From a checkpoint of a small transformer trained on Wikipedia: MLP 576 GELU.
Each number is 128 + 32 x the weight over its row's rms, rounded and kept within 0 to 255. Layers, rows and columns count from 0. Numbers have three digits each. The size before them is the row's rms in percent of the matrix's.

# layer 7 MLP up, 576x192, rms 0.135, rows 278-299, columns 0-63
105:112069127145169119135141118116107139160118116200121151147169135081131101121124088148134143106135123047109151127171144143135132084130109113097096060104130103141094111105126118151135117115133111
102:153168119140188124170139140109120062150172044112143116119143095101181115102072106174122111139098136102089103133125183156124149195140129176176067131130165173154104100146174095143118102141108142
094:102195085093111153103119143143095086129202129145163091112171164156168151071126151124153126069074139159158136161151125131129129107110068117096182098090076160118090164125153125143107138119075133
098:108150083143111120083133136110142144126157177194118092110172158105129083110110119094162189108048171101146166113170089128107117129143083105090173113138082147113126136187119085101145124094133166
107:150121148135111137109173130088123119125149127132018108033070164085137073108121126172103142068160076107161120078101140119075072100121167190115095117179096192181127134130148160160097114179180093
105:105117161166109118175111161079130132165129097133119093156112129068105097133160095107141136054109126143122112088140087090082164084138134096072108144160134135128115160166133127124187140086138084
102:118093136086144115099145150116165134153141109087154110125172124154135135167148111091142104117148076159065124040079117106144128141116188179098107155099069152131119146163088143092170112126133207
092:107165109162125124081146131188175104178117075148081166115097168131148086123190135078122145069133141141138110228135098088159120135104147136093162156078134117119145169125122064161162125172137110
093:093147085132078202105072101058136142157123065119108108064113139163166080176110154142124124145088153118030115148193139111138156121115186129124119155208141131086122149148112150131061091118108107
098:133111163153067147130189206149175138118130194161158149107032147141124094099115153160091089110157124105147135122132099133099110178134116145081103104121122174135160123152120136088111050088137104
091:146062206104180118169140186107117172145120139140125154157136155130107110154062172071111084089173115130124137176158121175111151134114127160069139134159124182132098114161142142165104103173067143
084:117152085111179158135144123109135130124113150091117155147156150154124160090084101116107167154089137098076129151136081165089070148126157091113134154155122108146175107146141166139104096128115061
101:112130150082153168132085098149119144124097125111134121123087115139126151133048094087219123120146053063125132099137164168131114119145110181132106196136109166126094120123112117116099135156128165
094:134108095104125148112106159085118122112103145092156112154088127101098076098135126139110152092115104106164105163169155140194128143102156146130113131171167086127061101170163132157099173168139166
078:154170153160132159141127107138145119124098121134137137185064150118091125142129125141222142125179067114111127156111089136125181099138176153199138034148119091107123176139153151209153096095184118
101:163062139153148084165129117145126077159143136109072151135117116108133110076133160145111154155096135102112116186157152183084155143133137091098096168139155129100148149119160189120123147155142087
104:115151123127096124120128137074132166164180107094151119163146110155136155163100069131147136063164099164110084128161200097195094070115077144077161199165167176111153136125096121132152106155107113
093:166075152066120155181114108129159144114114157159139168183125161148127136098127136135151118095141101121133124132109160141145092108174159054183148135105078133135156080152149083171146103135116070
106:118053156063126129118144208099104105208116111099113143146134162107188134089169156111146134142157166097102081059128141135162122121135120117112104113133111170133104064130137145131168130178138140
087:077143133133101131186142111136127119135166087106189085172113102143161079104050172125078154160173198198132094129123115067120125108119147114138131105158181110164144116135118162134149169120108089
103:107110083145101102140183157119092119112117141132168100076153140159066086106143151108112166159124094068110115133114123138111138159184151106101062149117132151159092169159128124125115078118084082
092:085178082156147153148161192104058096192088115120089146116070122121060152128172091133164100121126149127120073149125090186166162186034133107142109143164175134092106143192150164119084170163110108
# layer 7 MLP down (transposed), 576x192, rms 0.126, rows 278-298, columns 0-63
098:162154136136105151157047113133110137042133159144169120175100101152159105117180088127137143168125110135125124111133121137174145114089096162109092167114154134134142129207137083116149138141159112
106:128102118074096075069175123143102074092098177156103124105135169133149079161076114106134106101126141113160074090178067060103133152108156117089082139110141140126136166100171103151126141126107088
098:144142155136153130107111073083100150101090108075160162138116148136121109107168134104174127135090134102127090140148165199062096121128167123129111055131126102126111112173122107161103084123160153
103:144133132110082107156124077116172096105167120110173173103111125083148161120123143163146096117151121146114157144175134113168149115121207168136132159113148095163179120092159091107095140149125121
098:105157085069111126152106184166129131170095127080098156119129111111146169106121174131129126138146175156144120081121193130077200110150200139100157127110113120112159131133216105093096123138189104
106:108101110107168177113070114138141062133072172149136156096142147109102145089127182094148119168156145100086148151178169109148087172155107195142098157120099108138102131146118068149094114163152147
109:112166080123096123118155128098097143145118134176116096161147136115158109093167071115124109128161094174099137017125110079172124147127139118069141124089017142119173119072139179106117123150129168
115:153179152139088148127125145164121132105092103156113153137125143111146112151209086194119099103104103171135123083143072132193094105133122085076128119127138135161138095192175084129131112133133139
095:180197156154122047150127129140121166118138139088108074153163152079133114117159093104154131142155148123103108086119107165177078097092133113106161105140102123199120153094113129087238157100141142
100:106197109087172162103133147144083127101161128090107132130117136121111121172135141058167079160101107151143139115125104045107114156163144140157146131100146165113132124106186162114149143184062137
098:123151135129144083122140105106110105099159149110110154194174132071167139141136175155170124107137073151116161118090091145114118065075180100138146099067146197102073095129168165097209158140091103
096:095129068133060089082103093126119156156155113118127084126142135109120129165097086071184148166151125099128108153087071123103177165112092125176128087127150124065125135169113123138090122140073126
097:125161184148106135077123129152104107049085073139118135101078134101118054123148103063123091095167132145140146154184124102131113135085178185101115137062112121093177078140162068170140113124150171
090:115165105154136102118195096126130156154170122105152159124128167083134091064091159126166171064093077155154095111126124132127102094139182132192154124083153137140201145143149129124180147083149106
077:126088099128171113130168135124129149103128136153155132116158123200150078115127176100158121135142136100093091103097161148136071138139170132083115157147039118120111097140091071186127149072064168
098:172112107098115168126141157153106120098143166131113125121134167191130199136143115083099162100165155162051084138095155123177158164206125111102107106187127160122078199131134112166101186110102125
097:167189120146130152122166175142174098136069086135134122142097144102153100194117099165116091155113142130099150127161090143108076118146119180109135060126143106159108091158103153118140117147114161
098:122130132045094156145104071139057150122145167136110115131146131163118124143133150172136176113125179122093142174157110154129169065077100149183139152182104175128117222079157175109112073120194113
103:148074178115113193120121141131104142115192129093112156078118205045117119091095107155103175127139127152099141053144171146125116169120082128114099115162094191119089187186148170139097143114151167
091:193127148134161160140118121096114138145107129174074128141144152129109157115118125070158156125163133071164144128117122201105126154117184133181206179117098195110126131151127113072113120155137084
099:096172137089152184153109107127099120195123189107162143105128095110190083149130136161144099107107234153148162181146081113087158146111113113112147152089089113190086138167128184107165167163161141